Each number is 128 + 24 x the weight over its row's rms, rounded and kept within 0 to 255. Layers, rows and columns count from 0. The size above them is the row's rms in percent of the matrix's.

# layer 2 MLP up, 448x160, rms 0.17, rows 100-114, columns 0-159
size [ 99 100  97  84  84  95  90  93 105 107 109 111 104 102  96]
[[143 168 163  81 150 121 153 176 100 134 138  75 137 140 171  86 147 120  94 122 122 124 145 146 141 129 113 143 109 149 143  90 149 132 114 152 164 105 177 113 143 178 129 117 115 136 133 131 153 131 133 128 133 132 144 156 148 107  95 111 154 123 144 123 124 150 156 118 123 126 110 117 163 152 119 176 126 131 110 113 176  79 116 135 119 128 104  94 161  96 153 106 164 107 128 156 111 109  94 121  97 157 116 107 162  86 137 133 155 107 102 120  93 155 114 143 107 133 139 102 122 137 158 121 132 137 154  89 139 169 136 113 106 166 163 152 164 161  96 114 114  88 120 153 114 121 141 147  72 112  94 148 108 150 109 119  93 128 126  91]
 [142 138 135 147 124 132 127 117 125 126 151 133  95 123 158 120 140 145  91 150 100 100 159 134  93 106  95  88 120 129 145 121 124 131 174 137 192 117 133 113 132 119 121 126 155 127 118 132 108 128 113  90 125 125 130 127  98 121  96 164 105 107 116 123  95 111 144 107 129 161 135 143 103 142 109 125 149 159 194 137 173 157 126 112 111  99 126 164 102 165 110 130  86 150  87  63 131 168 105  99 116 168 158 129  98 110 124 134 156 170 110 128 166  98 138 112 167 121 121 136 118 122 123 134 124 109  72 127 141 153 146 140  88 103 184 129 168 143 132 139  96 136 174 123 130 162 120  92 129 129  74 147 125 141 163 109 124 144 144 150]
 [ 66 119 139 115 122  93 151 154 109 136 107 122 159 167 109 106 147  95 127 146 164 128  84 117 167 148 186 119 138 133 156 138 122 126  80 149 127 177 142 159 138  55 112  81 155 122 153 115 155 138 140 104 111  97 149 116 109 113 122 113  96 133 167 153 178 103 146 119 120 127 146  90 151 124 153 128 103 158 126 124 128 124 120 169 122  92  84  98 131 122 137 142 104 122 121 122 111 116 108 122  93 126 126 142  94  88 125 155 139 153 104 112 159 118 140  98 138 128 143 125 150 112 101 155 162 142 139 109 100 141 108 115 167 164 138 135 108 112 141 110  87 146 132 119  92 133 113 134 117 123 138  88 175 113 147  78  99 134 127 106]
 [119 126 134 115 161 102 111 110 139 138 106 133  76 143  84 122 139 113 131 169 151 107  88 123 136 145 139  94 100  80 154 120 144 125 141 100 131 143 142 116 123 133  97 107 131 109 140 135 114 209 170 103 144 115 155  89 140 140 156 119 121 205 111 114 129 110 127  96 112 111 136 108 150 123 135 118  61 102 111  97 138 145 168 143 151 152 131  79 134 127  82 169 136 129 170 125 157 114 133 124 117 106 142 127 135 155 135 133 113 132 144  76 107 187 112 145 145 126 138 128 139 119 150 143 115 120 118 135 160 135 125 132 122 123 108 164 141 103 131 137 113 104  97 144 154  82  79 130  82 122 139 117 141 130 160 116 162 158 129 100]
 [137 144 180 100 116 114  95 147 168 101 125 118  68 145 133  96 109 110  87 170 111  97 123 117  95 167 113 120  88 138 128 119 132 128 128 146 121 159 124 111  74 107 145 139 141 137 112 121 137 172 161 129 115 108 150 156 155 120 109  89 121  94 118 134 128 103 166 129 116 133 168 113 120 166 171 185 140 133 153 125 121 136 118 103 131 139  99  83 129 136 140 174  74 101 127 115 137 125 165 117  84 140 142 106 132  93 123 157 141 146 127 132 124 139 129 142 136 119 154 131 108 130 164 149 129 128 124 167 120 122 129 127 154 148  96 149 148 164 141 170  98 141 155 170 135  92 101 154 127 114 166 140 154 132 149  91  95 159 130 170]
 [145 169 123 156 170 123 162 130 131 130 146 105 138 123 103 101 123 129 143 170  70 153 123 120 151 116 106 133 107 133  80 118 139  93  85 144 108 108 132 109 108 116 114 148 143 153 174 127 140 149 138 166 133 135 160  86  98  95 159 152 149  88  93 111 111 118 114 106 153 110 131 124 116 116 139  99 164 118 126 154  97 128 196 130 121 120  84 114  97 105 106 151 150 116 145 166 117  97 158 119  93 176 138 124 193  89 116 123 117 160 121  87 119 137 141 129 150 106  95 124 157 116 143  76 114 116 131 160 122 135 132 113 148 120 142 142 117 110 105  98 133 139 123 124 125 147 138 161  95 122 109 152  99 102  89  83 136 100 141 135]
 [120 117 145 170 132 186 128 143 135 158 105 138 148 119 121 105 113  89 129 155 126 150  81 111 109 157 114 123 106 121 121 108 137  70 138 136 153 113 131 122 118 160 142 130 138 115 171 101 106 155 112 159 131 139 128 153  99 116 107 129 123  80 100 149 114 129 149 155 126 111 102 100 121 129 128 169 144  99 105  85 105 107 145 139 116 122 119 138 117 136 156 151 179 118 114  94 121  61 115 121 167  99 115 123 153 127 176 119 120 133 135 129 120 128 132  65 109 151 131 132 155 182 126 102 115 152 104 135 109 111 163  86 123  92 113  99 140 139 119 104 107 107 140 140 115  95 116 105 180 149 109 161 109  95 171 127  90 110  76 134]
 [153 145 104  81 126 100 146 117 134 153 132  95 107 130 135 126 157 102  77 143 151 133 137 120 135 109 165 121 157 132 132 143 173 108 124 144 174 146 104 135  96 130 117 144 124 101 148 132 143 151  95 121 110 145 168 127  98 109  95 168 141 105 129 131 105 131 156  81 142  89 158 111 151  87 130  96 143 109 174 154 131 147 131 133 153 125 138  95 153  98 137 147 129 130 145 106 117  92  89  84 122 133 101 160 134 150 138 118 134 116  98  89 107 126  93 165 100 125 129 129 151 102 149 124 118 130 106 161 103 143  88 114  82 107 142 150 115 109 142 123 111 123 126  96 162  90 160 165 149 110 158 125 126 153  35 117 144 122 134 110]
 [140 135 145 117 165 142 127 120 129 103 122 145 117 104 135 115 110 142 121 142 152 145 121 148 134 104 140 163 116 114 120 138 128 114 113 122 110 135 159 140 127 157 129 138 140  98 128 129 151 145 136 173 128 133  62 140 133 108  84 115 101 153  98 117 139 166  92 154 107  94 142 165 114 107  92 134 174 124 120 133 140 113 154 140 107 147  83 177  95 151 152  90  97  98 117 141 151 114 150 100 140 107  81 143 130 125  86 159 121 101 117  88 145 130 153 126 134 149 118 124 145 122 157 149 156 124  70  99  91 154 102 156 142 135  97  93  64 147  85 171 133 145 168 145  90 175 123 132 108 106 109 119 145 144 143 154 128 113 163  91]
 [ 87 157 146 101 152 131 107 169 121 114 122 103 151 123 125 133 106 108 154 145 166 144 106 130 171 141 154 154 161 120 100 102 122 159 108 125 130 112 104  95 120 121 100 148 130 141 126 152 124 155 106 145 116 140 127 149  66 107 152 146 143 130  85 151 129 111 126 139 211 118 147 103 115 120 162 140 138 113 106 164 148 132 153 188 140 127 157 106 138 131 144 125 104 111 142 139 108 138 133 101 172 128 148 134 147 104 170 145 135 136  89 113 146 104 131 136 110 137 104  54 144 135 143 104 153 133 145 135  88 142 117 127 107 119 109 144  95 103 110 172 111 143 115  99 130 140 126 110 155 166 163 151 121 172  86  82 130 108 160  94]
 [139 100  88 102 102 117 144  72 122 146 152 132 117 104 134  79  95 128  98 135 154 127 170 142 139 149 121 125 159 130 117 117 157 103 171 104 110 135 151 154 135 140 152 152 185 134 132 139  77 103 139 149 199 109 158 126 105 121 138 136 184  97 121 188 135 151 116 136 132 164 130 160 120 139 143 140 168 142 138 105 146 123 173 135 151 151 130 126 122  91 146 170 137 112 104 135 176 102 125 163 151  99 106 114 125 133  89  92 118 124 141 106 121 107 155 139 150 176 130 140 138 171 129 115 142 157 155 147 143 126 109 112 168 104 103 133 118  92 122 147 103 136 124 121 100 139 120 127 108  97 159 161 161 152 146 122 127 115 122 109]
 [107  95 129 143 109 151  91 104 124 147  94 153 128 107 145  92 126  94 154 139 119 138 109 178 129 132 119 142 126 131  66 105 184 175 163 147 103 110 117 143 108 115 105 137 146 141 102 138 102 142 159  98 105 112 151 170 141 108 123 115 178  71 126 164 111 136 133  87 153 134  90 101 150 113 124 122 120 129 123 161 140  95 159 114 115  88 121 143  87 136 172  95  98  90 114 129 154 121 119 101 140 133 137 116 124 130 160 166 155 132 117  80 120 110 133 174 101  92 123 126 101 113 143 125 147 186 139 117 125 135 130 118 133  99  71 136 103 152 114 142 103 130 115 123 148 139 141 119 144 115 137  83 112 158 114 125 127  93 133 102]
 [127 126  74 128 132  95 136 133 135 100 150 176 118 126 104 183 164 139 122 101 135 169 115 140 117 127 130 124 142 147 107 139 177 137 141 124 131 140 132 101 149 143  93 143 111 132 159 113 172  87 137  80 120 133 110 115 150 171 100 172 116 104 145 102  90 138  84  90  98 148 120 136 131 105 130 105 142 116 155 120 174 115 101 120 125 132  81 120 125 119 149 142 130  93 115 111 111 131 105 128 119 116 129 110 111 101  97 135 123 174 146 111 138 142 171 114 117 136 195 174 151 120 127 114 134 147 120 135 145 161 144 104 126 110 125 124 117 191  93 156 144 146  81  99 146 106  99 147 100 134 134 130 151 119 154 123 118 167 186 155]
 [145 133 114 106 173 138 115 134 146 130 122 128 132  84 146 159 109 118 100 120 164 123 136 144 117 145 145 118 138 117 108  84 106 157 131 105 116 154 122 123 152 119 135 122 115 106 165 164  81 132 166 101 150 136 142 120 108 156 109 162 161 149 189 126  97 134  85 122 138 128 126 134  98 112 127 111 113 160 128 107 136 141 152 113 118 113 128 136  77 107 114 164 144 136  87 143  94 120 120  55 140 144 112  99 112 138 147 165 123 164  97 131  84 135  75 155 117 108 116 139 124  70 117  66 107 129  85 131 112 111 117 155 177  88  98  98 112 114 110 138 155 105 160 116 118 115  85 137 139 147 149  99 130 115 156 129 107 115 127 108]
 [157 109 119 127  75 172 140 103 164 159 126 125 166  86 150 151 147 135 119 150 134 133 164 136 141 138 102 111  97 141 131 111 111 149 144 143 144 132 162 155 158 141 130  93 101 143 109 128  76 124 166 108 121 162 138  94 145 136 144 147  46 132 123 104 147 127 124 121 143  78 112 112 127 134 141 106  74 173 111 137 145 116 118 115 160 140 131 155 107 115 131 132 161 130 104 105 154 178 160  95 121 177 132 100 121 120 114  86 148 106 135 119  90 104  94 136 106 142 145 143  96 132 122 137 152 110 127 139 163 101 152 117  92 135 117 184 154 142 140 109 132 134 111 125 131 157 130 128 146  92 126 110 145 173 119 151  85 159 115 114]]
# layer 2 MLP down (transposed), 448x160, rms 0.156, rows 100-113, columns 0-159
size [ 97  95  99  96  92  96  96  95 103  98 106 106  97 104]
[[131 129 109 138 139 150 153 123 107 122 131 164 151 124  87 103 142 165 144 158 153 132 140 134  86 121 135 111 119 132 138 119 150 145 124 130  97 139 103 105 118 102 143 146 149 118 132  91 139 167 148  84 114 112 145 120 121 157 189 191 103  97 133 115  98 122 191 129 129 140  89 109 126  94 113  98 100 159  95 118 129 100 103 108 107 123 134 165 123 146 113 136 124 107 110 111 119 113 121 129 151 111 134 135 142 113 148 129 120 121 158 112 186 146 149 151 158 125 161 137 142  87 167 123 137 112 107 158 170 107 144 145 125 123 119  58 109  91 134 129 167 127 153 161 154  90 161  86 145  74 133 100 135 125 136  94 167 131 141  95]
 [108 170 125 102 149 113 112 152 157 130 113 122  63 167 139 126 104  91  91 123 131 121 129 113  95  91  94 134 128 142  99 121  88 145 146 145 103 109 173  88 140  99 164  91 140 128 157 148 130 154 132 121 100 120 147 155 133 113 119 100 116 151 168 153 156 138 168 153 167 164 127 152 161 144 103 127 142 109  86 115 150 128 147 130 155 119 105 156 107 188 148 153 172 112 121 100 118 137 122 136 143 141 118 130  87 151 167 139 112 155 119 133 148 107  87 120 119 131 117 124 109 183  93 122 110 116 183 141  78 171 143 143 118 124 139 140  88 127 121 150  89 140 148 106 126 131 104 146 125 138 124 154 161 125 156 120 120 143 101 118]
 [140 104 114  83 124 157 126 178  87 135 103 138 104 111 127 120 161 146 116 123 138 107 140 152 149 123 105  91 143 150 148 133 102 154 129 137 115 134 125 105 164 135 130 113  91 121 122 120 153 138 118 134 131 131 132 118 143 115 130 109 111 128 137 118 146 101 138 123  86 143 181  92 146 172 126 163  90 128 151 135 108 173 119 124 159  83 110  99 149 131 100 125 144 135 126  96 163 153 120  53 126 150 154 160 106 143 124 164 123 166 110 139 169 147  76 143  93 178 126 123 121 116 151 137 131 118 133  99 171 104 114 135 125 111 159 120 112 120 122 108 132 112 155 133  74 149 170  99 155 126 139 148 147  92 189  94 142 100 172 128]
 [119 139 152 127 101 125 115 128  92  78 116 107 120  98 122 163 111 123  87  81 110 124 152 141  71 115 124 149 129 102 145 115 132 121 124 129 124 129 148 133 107 134  99 112 149 159 136 110 121 121 118 203 109 132 118 133 140 147  96 123 117  52 158 122 176 127 135 147 137 111 120 109 165 114 123 111  96 131 115 119  94 155 164 138  97 138 126 103 181 147 125 125  81 144 110 154 178 151 131 144 181 125 168 123  98 140 103  96 137 142 138 106 105 129 165 140 173 107 123 128 146 139 151 151 123 141 102 143 130 116 143 126 148 177 109 148 142 105 128 131 128 161 118 133 168 143 163 170 117 130 127 189 139 129 100 122 127 124 128  80]
 [132 136 129  98 109 140  93 143 145 106 153 126 151 123 104 128 100 128 151  82 164  72  98 150 110 174  98 107 161 102 134 111  80 104 136  77 152 152 114 104 102 109 115 117 120  89 151 126 105 119 100 115 170 126 103 124 164 102 133 145 112 141 142 152 163 133 111 116 177 137 150 171 179 122 115 135 117 125 111 150 144  98 143 154 121 145 109 134 138 112 142  94 133  82 135  95 129 109  84 128 156 114 146 108 152 113 142 145 136 138 128 131 121 162 131 115 144 128 113 124 130 161 180 151  91  91 140 139 133  95 138  87 145  98 120 159 143 144 164  95 119 189 148 111 128 150  94 114 118 149 149 125 110  75 154 122 159 135 149 125]
 [136 165 135 124 169 124 119 131 116 112 124 104 123 118 154 116 125 181  84 140  86 174 163 102 129 165 103 128 116 109 128 102 139  99  98 145 141 118 132 137 132 139  72 116 111 123 110  88 133 122 144 168 122 140 102  83 112 140 125 179 168 146 159 129 122 155 118 147 118 122 130 104  86  97 108 100 125 100 121 162 118 148 134  90 115 116  91 114  94 100 105 167 138 164 132 118 102 126 116 154 105 118 169  86 135 120 180 129 141 152 152 169 111 101 115 100 137 164 140 112 136 142 129 134  83 142 139 123 160 143 142 119 112 103 170  75 107 128 149 122 161 143  93 131 104 112 106 120 114 126 162 105 101 122  84 142 135 161 133 168]
 [ 99 132 175 118 111 120 133 107 126 103 137 160 171 141 129  83 116 106  74 146 124 146  70 147 120  78 113 160 141 157 143 106 145  88 160 124 119 160 150 113 117 110 144 153 118 110 106 115 122 141 157 100 149 138 138 129 123 125  88 109 117 145 131 149 102 119 168 126 123 162 129 108  75 154 150 158 110 107 148 165 136 105 129 103 153 144 154 138 147 131 108 127 123  98 129 142 135 170 110 148 142 137 162  84 107 132 145  96 118 110 134  70 133 173 137 136 153 148 124  74 139  74 171 132 128 145 141 141 149 134 146 136  95 165 134  81 148 115 156 166 128 136 118 132 111 187 154 119 148 121 116 124 104 140 133 144 107 129 153 162]
 [171 103  89 125 111 189 157 168 155 128 107 129 114 118 111 178 155 141 123 137  88 112 156 138 135 104 111 132 128  97 129 134  89 120  86 137 150  97 102  93 112 133 110 125 121 120 112 114 137  79 180 117 102 112 161 106 137 137 126 108 100 141 116 151 109 104 105 117 144 161 127 123 162 118 140 126 152 133 112 134 162 120  82 149 125 101 132 138 133 128 134  97 119 154 118 163 124  85 104 136 169 157  98 165 104 125  83 133  88 124 138 171 121 115 128 149 122 118 143 158  93 132 163 144 118 128 178 140 146 169 149 167 120 165 146 117 142 147 111 166 136 130 145 130 124 103 146 177 149 119 116 159 131 139  66 158 110 135  91 136]
 [117 135 120  99 181 148 104 115 105 117 174 125 165 126 116 107 166 133  89 142 120 158 151 125 106 101 121 134 121  94 161 131 126  95 123 122 142 141  93 139 119 135  92 133 124 114 190  83 139  58 154 112 145 110 136 114 101 112 132  93 124 157 119 130 149 172  99 147 126 105 150  84 150 122  82 105 166 119 104 165 113 165  98 164 143 114 116 116 149 120 117 117  89 131 158 146 102 108  95 166 128 137 134 112 141 134 147 118 127 135  95 122 101 121 117 152  90 116 147 133 165  72  95  82 143 107 153 139  90 143 107 139 107 106 131 121 152 139  92 150 137 129 156 117 176 162 120 108 138 138 156 121  98 130 124 122 153 128 146 155]
 [ 88 111 153 126 152 140 160 108 101 150 163 115 108 131  91  68 154  91 145 138 134 164 153 138 108 135 148 105 169 106 144 162 124 108 123 156  89 103 142  88 130 135 124 110 158 131 141 132 117 141 115 141  99 159 135 116 170 155  90 134 138 121 107 101 116 143 147 144  99 145 109 119 132 141 117 207 134 140 122  94 115 144 140 130 109 116 131 179 116 139 114 104 155 146 108 112 157 133 160 149 134 117 179 164 152 138 158 117 104  95 100 118 116 116 164 124 134 114 139 138 154 109 103 114 151 171 125 115 125 143 120 115 194 141 129 139 138 114 152 124 114 118  95 133 139 150  90 131 171 130 156  98 159 165 145 137 180 160 168 149]
 [110 151 134 121 116 143  79 123 128 120 136 152 146 139 109 100 116 155 107 113 140 116 100 102 152 146 119 112 115  96  84  74  97 135 125 155 108 140 133 172 110 125 137 138  83 134  85 136 126 161 119 132 185 142  99 143  95  86 120 165 114 152 161 143 112 163 141 125 132 121 144 143 122  92 156 172 145 131  48 144 131  87 131 116  94 154 145 140  94  90 124 150 198 143  86  98 139 157 135 119 146 156 128 140 113  92 152 138 127 100 139 136 156 136 121 142 115 112 108 138  84 123 106 143 151 121 186 115 141 164 140 139 155 151 127 121 131 157 149 117 122 124 103 166 105 150 119 170 126 108 114 107 139 125 118 139 135 143 103 148]
 [139 167 124 124 146 126 171 122 144 134 118 126 110 114 113 125 119 134 128 122 117 102 126 108 132 114 140 130 195 137  93  91 139 159 138 147 110 128 136 169 105 116 115 109 111 138  98 132 122 126 154 133 153  92  66  96 144 132 150 134 139  88 115 113 177 138 100  93 135 143 153 147 142 102 137 120 145 143 100 144 160 128 159 110  95 140  91 158 114 155 127 126 133 138 141 104 121 105 137  92 172 111  68 123 129 101 125 117 167 123 111 146 152 121 142 116 118 162 131 185 162 134 184  80 108 179 174 127 100 121 128 114 130  97  97 129 148 126 131 112 114 146 140 168 117 149 155  97 162  86 160 144 167 117 134 142  98 105  87 149]
 [186 132 137 120 151 127 105 162 157 167 157 183 134 110 126 104 112 115 137 131 158 148 122 153 179 171 113 104 119 151 118 111 113 100 101  55 161 153 107 122 133 174 116 132 176 128 113 141  99 183 133 156 165 106 137 113 155 149 175 165 176 151 124 167 103 132 121 109 128 117 128 114 124 142 117  92 149  80 121 109 133 133 129 128 121 137 129 112 123 120  97 160  93 136 113 138 124 118  94 121  90  92 142 108 125 141 114 174 155  95 127 132 157 130 130  87 101 100 127 163 123 100 120 116 150 129 121 104 122 136 139 148 120  74 126 130 117 151 123 154  82 163 130 155 151 118 150 160 132 137 139 101 125 144 109 141 135 116 153 140]
 [136 114 139 111 116 148 113  94 107 137 138 124 133 151 114 112 150 105 157  69 116 128 122 116 118  98  87 150 163 151 125 111 147 123 118 165 143 168 147 107 115 143 129 150 131 153 152 122 150 150  80 141 100 177 102 119 162 112 102 132 106 130 145 109 158 105 129 118 115 116 102 140 134  66 122 128 170 140 124 168 118 138  90 175 108 120 116  78 136 165 165 143 128 135 122  98 139 119 132 147 135 110 136 151 133 110 161 101 130 146 122 104 111 122 156 109 192 118 115 123 134 131 181 178 100 113 175 116 105 168 154 178 117 152 123  88 108 146 134 151 108 153  85  95 130 128 122 134  98 118 125 133 133 172  85 125 133  96 101 133]]
# layer 2 MLP gate, 448x160, rms 0.172, rows 101-114, columns 0-159
size [ 85  98  84  83  87  92  94  99 106 114 118 103 100  97]
[[162 165 129 135 134 104 113 145 128 144 157 115 129 127 138 167 108 129 158 117 104  91 176 143 148 168 116  98 141 122 110 149 133 135 100 131 121  81 152  72 181 154 148 138 144 156 118 139 141 143 128 136 114 105 100  96 136 130 145 126 142  98 146 121 120 108  86 160 119 126 186 117  94 126 124 120 114 113 145 111 127 110 128 107 114 131 100 136 171 106 112 127 147 166 107 107 148 143 142 122 114 109 157  81 154  97 154 143 141 117 122  96 162 118 171 134 140 134 187 134 163  77 202 110 137 132  78 122 108 153  98 104 154  92 118 157 141 109 144 155 146 162 128  96 143 124 118 144  95 140  93 135 100 133 162 123 141 140 107 135]
 [166 152 118 145 138 124 154 141 134 125 162 139 135 142 167 123 175 118 122 113 143 134 128 113  56 118 134 141 133 149 126  95 103 117 147  84 144 108  72 130  91 170 151 163 129 124  90  83 129 126 145 137 124 134 118 137 100 104 108 129 152 155 145 137  93 119  94 137 121 132 119 156  85 123 109 111 140 143 129  89 105 149 157  96 100 108 151 162 129 148 106  92 120 153 152  98  92 174 154 133 119 142 108 111 134 120 176  95 122  94 151 144 124  81  97 102 176 121 118 107  95  87 138 146 109 129 137 133 175 121 102 120 116 145 110  88 122 114 118 162 162 136 122 154 111 132 168 100  92 147 116 110  99 136 124 147  81 132 130 148]
 [148 111 123 109 146 123 123 140 164 116  89 149 148 125  97 113 143 140 157 143 128 112 180 104  60  99 138 125 135 144 106 136 119 116 106 136 148 115 115 135 134 104 110 201 159 149 141 154 125  91  98 102 105 122 114 123 119 102 122  90 119 124 149 125 175 117 119 140 117 127 166 140 174  96 123 149 179 163 122 128 132  93 154 106 132 112 138 148 172 157 138 115  71 100 130 113 165 122 145 138 129 123 133 139 103 155 117  96 100 150  92 119 173 119 103 163 151 127 151 146 169 158 110 140 124 129 131 163 152 130 147 128 137 123 144 136 148  96 116 121 154  68 133 111 125 120 170 127 156 127 144 156 152 118 122 151 171 164  77 144]
 [120 128 114 101 134 182 125 134 100 134 126 122 146 142 142 128  81 142 108 133  76 153 117 136 127 119 109  76 137 108 117 107  96 125 135 103 106 146 175 122  84 150 144 148 153 149  77 145 110 174 160 145 112 135 112 128 141 130 155 185 161  91 120 152  95 134 104 113 145 140 132 158 144 103  86  98 142 104 134 112 128 114 135 154 114 120 136 119 112 117 144 121  81  77 130  90 148 119 118 166 153 140  94 124 164 125 144 100 113 121 101 118 132 118 118 105  86 121  95 144 152 128 137 107 106 163 147 184 144 133 105 132 114 128 127 103  71 116 130 143 105 138 121 151  79 164 137  76 161 151 126  91 154 164 110 150 122 115 136 117]
 [121 138 110 167 125 132 128 111 142  92 126 102 141 109 117 118 128 116 161 169 110 164 137 145 158 116 130 124 104 153  99 132 145 119 115 105 114  99 131 100 143 116 114 113 167 114 160 144 127 174 136 153 107 140 129  81 100 117 150 132 185 100  86 102 129 101 169 121 134 119 120 118 109 136 123 113 142 125 131 155 102 122 143  83 110 123 157 132  70 112 152 145 114 109 158 184 122  75 126 121 114 155 119 125 178  92 117 124  98 157 111  68 116  95 142 148 141 116 107 118 155 139 139 141  85  97 135 174 122 143 111 128 141 106 121 132 125 142 138  81 145 130  98 136 106 168 147 177 118 106  88 134 150 132  96  95 118  72 116 148]
 [124 131 192 123  76  81 154 101 111 137 128 125  86 170 157 140 144 128 114 154 133 149 110 149 118 116 122 159 177 146 150  85 155  62 177 108 113 119 115  90 135 159 115 120  97 166 117 106 142 152 111 158 149 142 119 125 141  98  83 135 115 126 117 159 119 117 178  80 138 165 121 138 145 111 170 116 113 127 104 120 103 133 157 109 157 151 168 163 130 151 149 153 103 108 159 129 128 125 129 132 109 118 111 115 123 137 107 133 119  90 142 140 143 127 115 107 152 136 110 106 121 105 130 142 166  92 140 114 160 135 116 119 126 110 120 101 147  96 124 155 138 101  94 149  97 149 123 134 123  92 136  95 113 137 117  89 167 181 139 151]
 [126 138 107 134 148 104 158  94 109 164 141 135 137 186  94 121 142  93 120 155 120 184 122 108 119 113 155 114 151 115 159 149 131 117 127 149 170 148 120 136 134 129 137 138 134 118 102  43 170 169  63 150  99 118 136 151 130 150 138 187 163 100  95 122 150  90 137 105 124 145 104 136 112 106  99 120 113 130 136 158  93 148 147 145 106 172 163  92 134 107 131 132 124 119 129  79 119 132 119 130 134 147 120 121  99 145 182 113 134 110 105 122 103 111 129 143 128  85 119 150 129 144 127 115 169 112 118 122 151 130 131  89 103 125 131 155 114 104 138 105 177 134 152 163 140 130 133 142 140 103 121 103 148 141  92 129 162  93 117 160]
 [132 123 128 125 102  84 144 167 143 139 145 164  94 161 160 107 118 110 143 126 141 124 141 157 117 142 138 101 155  84 118 124 119 140 105 134 134 154 131 137 106 163 128 171 169  97 123 166 128 118 167 149 114 155  79 132 164 130 144 119 132 125 135 133  89 130 105 181 184 130 106 167 129 115 131 136 175 118 118 132 124 109 160 116 148 126  64 156 118 133  99 104 106 127 112 102 143 121 169 126 115  82 124  70 138 129 120 155 108 117  97  99 159 111 159 141 158 123  88 102 119 147 159 166 154 109 110 111 114 143 145 161 135 118 144  68 145 150  98 157 131 146 127 128  85 126  74 136 103 139 112 122 145 161 131 125 133 139 134 107]
 [119 115 102 127 143 139 122 113  98 103 143 197 104 120 103 143  77 113 106 129 107 161  78 127 188 134 155 130 119 208 101 125  75 143 147 118 134 128 120 131 147 115 126 122 104 127 207 141 120 110 103 160 115 130 110 168  63 167  88 148 129 106 106 118 131 121 108 111 154 105 106 108 149 139  88 143 127 126 107 162 113 153 129 141 106 103 130 125 130 122 133  95 133 121 152 107  92 130 122 147 145 124 104 146 148 107 138 162 155 183 140 132 149 132 139 134 119 117 155 115 136 174 142 133 135 118 129 137 118 117  94 126 156  93 151 141 110 116 132 109 152 125  86 125 102 127 112 100 144 108 145  92 120  93 121 149 113  87 131 138]
 [155 118  96 131 117 126 109 100 146 123 142 117 126  93 156 129 105  53 107 108 116 122 132 115 139 158 130 122 147 111 151 120 165  85 137 141 140 127 125 103 132 137 156 144 133 153 117 135  94 128 182 136 143 111 171 123 110 150 127 150 187 119 119 137 162 124  72 129 120 120  90 164 141 181 169 155 157 189 141  98 149  98 163 100 134 108 165 110 143 114 119 159  99 103 147 128 144  87 131 178 153 117  95 120 116 123  80 110 124 140 155 109 137  98 165 145 137 142 156 189 158 154 106 111 144 157 136 148 145 138 110 109 168  98 139 106 112 126 123 117 111 146 138 109 114 121 156 107 130 136 143 125 114 145 148 123  93 105 116 119]
 [111  95 115 146 150 147 134 107 129 135 137 159 141 112 114  82 134  61 165 106 136 145 153 143 174 134 102 124 106  92  96 101 163 156 172 135 155 146 168 116  94 106 122 181 152 157  94 155  76 154 142 141 109 121 125 147 163 115 104 139 130 115  92 149 119 127 112 113 128 114 128  75 134 101 108  96 115  86 139 133 138  93 129 126 126 140 138 142 138 135 123 120  78 134 100 119 121 141  90 116 130 102 128 108 147 153 147 146  93 161 125  94 141 161 134 152 110  88 110 115  94 118 126 148 121 147  95 113 128 144 116 136 126 116  66 110 138 118 151 135 100 143 101 133 159 142 173 111  81 119 105 102 146 147 125 145 147 151  84 157]
 [126 133 126 134 114 149 140 102  51  96  97 129 128 152 134 101 171 154 137 157 117 152 136 135  96 188 113 138 148 154 162 127 136 132 156 134  90 128 109 122 110  96 164 126 134  54 104 150 125 121 132 133 140 178 127 108 119  96 137 137 120 148 105  90 108 135 140 181 139 123 150  92 138 147 140 149 135  83 112 124 110 151 150 133 108 110 100 155 134 132 121 158 147 137 146  89 141 142 115 135 147 116 114 116 129 104  76 124 157  84 140 117 124 135 138 142 131 172 125 144 155 106  80 132 100 133 118 129 155 140 120 110 140 109 142  84 120 101 180 131 137 142 169 146 102  81 157  89 110 109 136 113 154 144 145 171 163 135 122 148]
 [ 97 115  81 120 131 122 115  67 141 156 110 137 137  91 151 141 105 106 163 125 133 127 132 139 164 151 125 104 131 130 110 129  97  91 113 160 125  81 143 154 137 147 120 145  96 102 128 127 139 107 118 153 162 133 160 149 100 163 112  90 118 112 122 148 137 150 138 157 138 141 115 177 114 144 123 140 127 133 126 136 153 132 143 146 162 159 146 135 168  82 122  75  79 128 128  60 128 132 111 109 129 100 155  96 144 118 116 187 132 113 153 137 147 109 147 166  99 174 151 139 116 146 156 154 145  94 141 121  74 122 101 150 122 133 179 144 138 107  92  86 124 121 155 107 120 139 149 114 122 103 100 149 147 116 157 145 115 136  92 150]
 [146 120 104 109 111 155 123 122 148 117 105  99 116 129 149 116 127  82 129 119 129 101 133 127 143 145 114  96 139  69 113  99 105 153 143 129 118 162 112 131 146  98 101 114 152 172  90 101 109 142 189 138 132 109  85 119 129 109 119 120 108  93 158 136 114 100 144 117 119 115 130 115 120 138 117 117 160 170  91 102  97 128 108 113 153 120 127 156 128  96  96 162 146 111 137  81 131 177 151 146  92 160 149  89 120 138 137 112 110  98 108 136 103 133 182 158 103 129 170 137 109 149 114 136 139 151 114 146 117  85 127 120 115 159 143 151 124 160 154  99 177 147  47 100 153 139 155 113 107 127 120 130 145 172 124 109 102 133 156 114]]